Weights of a small transformer language model.
Architecture: RMSNorm before each block, rotary positions, no biases in attention or MLP, embeddings untied during training, normalized queries and keys, local attention windows, shifted keys, exclusive self-attention, value embeddings, hashed n-gram embeddings, skips across layers.
Each number is 128 + 24 x the weight over its row's rms, rounded and kept within 0 to 255. Layers, rows and columns count from 0. Numbers have three digits each. The size before them is the row's rms in percent of the matrix's.

# k: layer 5 attention key, 256x256, rms 0.126, rows 73-83, columns 128-255
# q: layer 5 attention query, 256x256, rms 0.121, rows 74-83, columns 128-255
k73 090:145131130096111149145102144143195130138139131138143099140169134098119145138130106104128108155135108106093144149150162108139143162129129174121142122143132075063153125103122120160181133131177089140124124147142123139153110138087120140149114123131134109125096084149104090107151137113097116130144085115171143139122117077154128095147145143090131124101209115121155162171131157094115131148128
q74 096:137132136128113129091165183099124137139097176146135081135167102124135078158069134114128111113129092118114101106196144138125121148118117101108115154149135114131098157128120125110164161149136144132111144156146189084093137135138112098103151105125136142172132097112135128151118147169115125107138130101074111144102118145099106129125190185146128163165086105108149151092136128143113099066120
k74 098:082113127094114122156114132111134124132097107144175127144151171110110143141111117112143170152140162083121124151129128134135096112109092086131086148107142136148134151130110098172093151136100137168119103134104138129104121141157139059131159106129158144151113192136105115132157110136099125126113123139094127151154107106096130089093106140144161139149106121105107131105151185138137082143165
q75 093:113139110112111090164163172137110128140145113143134143101147146127108083157115157152129129118150148125116083118176139100120135123101146101148126115138101116178135129146147144170170106158175106122105170124129103136135124112162124113133103108138131128172144127144099103141170102113136153107166087113127108140156125163126092080155127118137136127133146153123088126128114159141139084144138
k75 095:116105162136121130129130137148113114085102133101128151103145144135142113129103131146093146126151140102102113166132149152157120115133130155107153154146137121060182135132165126141147120152140127157112139120118109159120081131124161140097134101131128121144158113080135170113062118127164105146115166136112113141166150078169112118164111176171174119158110154147142151148116119156138128111154
q76 098:118139096143125140146116113100151131165114166119114109140110143146115161102155113126134115159145115115171131105175087111149152145155121116100157132091152159141126149125144106099114135130118109135163157118102167141131151142127124103095128129098165179151145142119152088110109121104137155149130134165121113149179116139112137131115160112117113127108130173128121111102150137133128104126144
k76 090:091152106098114181125139132112169111131172163077175080153122123130139091124120086133099121121119115129151094127116128129119128126074138157139127100107163151145131171121080124126156140124098135107154070109132135130101165108135147091096091120159150159146114148108139118132096132100140122124167088131146136129137125104117111138128130168104133119163114096113118173095119122131156104107102
q77 094:193144131171122164119148138127094147107146146113098112152135168153061110146116181152109125100104140120085178100135127118127140094092115126138137091113129141121130168127128105085108155129167157103120148104124113172127134087130093095154127109137142082143132129119133104094136124138127106160107163154160126137140167109128144164109149129128123141087138118139115128109117133119177127124071
k77 092:143135139131117111124116114157144097110139130142097174112114121117113087154123133118128114159130160136102152159116098125133106154123146139151129121139153122135160171159138126103123092105158116130167137113128144112123149103094155098121138153135079140137129129103115125162124147130134112148089117106172140150160155139150138131111167114149155140144132117106125139131093102166114112156138
q78 091:173126109124111097118152115139101128109145160123124080139132130136113144144101098148135125129123166082082145152136183128105131101152146133097087122132121108111125149152142099170128118155092122148136110112143126109135128174116126165108126132120151137145083137105140115095142142145134142159131134112119155114114103125155171114124118092107146112155118102157141115155095121102127088094144
k78 099:127110099149101140127109105142171152130177142155173149135108130101106145142156164091154090141163114133151144089169106159121120128115122116078109127121150164115138147101132119111114088136097127138146114159131074118108146096116109140148138134134102116160159111109114128083138123094127141167138117179156147140121108153120146133122172153173149129149118154162121101076113116168121119161133
q79 093:127151130120108137131104081125131147100143105100118105117135150148102153122144119083122132141144100109098086125110104149152148131156117146115102144104107127084111100142124148104136122137104123149105111122127110143106123099123128128138137111166114145101120165110091149098122125160149177095113152218105102153124102145107148113198127125106156156136149115119144145123150152142103098110121
k79 095:126156116166141110128158124164147133165131092089142143110090092104107154122172094136182161134145148121126116124124135116144148166133141144126145127145118147099067146157121107104094127098121126149104131158134117116087137109089133127176117152053116117183109098155109099133120113114148113144110102117137175143126146099169121092098109113113095153117133121141159170131133145181132147121131
q80 096:138172131130113119149152142136154107119108149127171119151102111147145145125113093153122164155131122112127134154122127097135120111132100116116089153156119114146122128110136080106126130138130155109103129112108183124130164171164132118104145160150120135116174107137107111139109158114132156120159133154121138114149127119138134147153178104129123116096142110147117156143099117078129128110138
k80 093:089154121147132153112137138101130144122122162086090110135111134173113080191133148107142099134090163150098113146134157112120142111103103145156152159121139125139134123107126098130142117104139151075129081109147158133149142110131111127117122071092147148089118170128125111169109104124154142112147108135149134102132119147121148156105107166140109140114153120117156134090140109171134183127079
q81 099:140154090134189117162130111141120125098164122131123124108089137141136096136137108126130090151131108118104141135126099159149123117112100159137127101081106114154097148138151151125126147091129150148092116143116134134135116113142138176162120088128140118178133152131129134092173161181109174102163099171108151122115131104152150141156153142151081094117147085122108135148114139193088148124117
k81 095:085144125124133136116121118119151127122111119122082133107130144113147141116112165128077111105114138154125126115131103147175173157127099119097131138099183150086127088160154104154118150151085143119123171148119104117144127161150183099102126127157105121119152103125144110151120143128107087142152152126119144126104155147167136108112137085143123062094149119120136126139154172131120128097104
q82 098:129141189107133155133124123111154108121084083131128131104123137089098121133165109133133140106148164141092125088149115154132139079123115116138125144120157126174124142122104081153133109111105129154191111147131138064099200119107117089076141112108100156111109126148107134156135133137105160103136139117117130102096133113137165135112190104137139170129125164115097133133120110132141121112150
k82 099:151112112102133136133158147116113152119137142091122157160147103126104086106119131146117141136115150125156103125142116151138151133128152102108050143126169107115152092164114082133144097146139147138111130187087156121133112079131127129075139141159125145103142135105153136121129111165140134111146105138168073138114154145085096163117151127085140129106136162134124148151074136104128145148155
q83 083:092124155123149137113163109124147120120170138122138084128150130133152112099140119145112115100102116117098134119119107111154160107130116102144094141178080110124111105126146111085148130139131115175116156122135127142103124131091168139140146099114105120189134117151110112148141105153100139110108106097111134151210114147146146126135085144157138145122147142091141131136113156141163146147127
k83 083:139096175150131159089164165108092160106118152107130093107170162117120129127142173152129113144129148158136183124131137110165122144099108120145147148160180145123126120084140067148085112130137132117119108161145135134116128139110114157129108124154169104160125079177136140144157143108145112112135140115102151092120122159152159114138089142106144147133157104120108141104144145145122153127162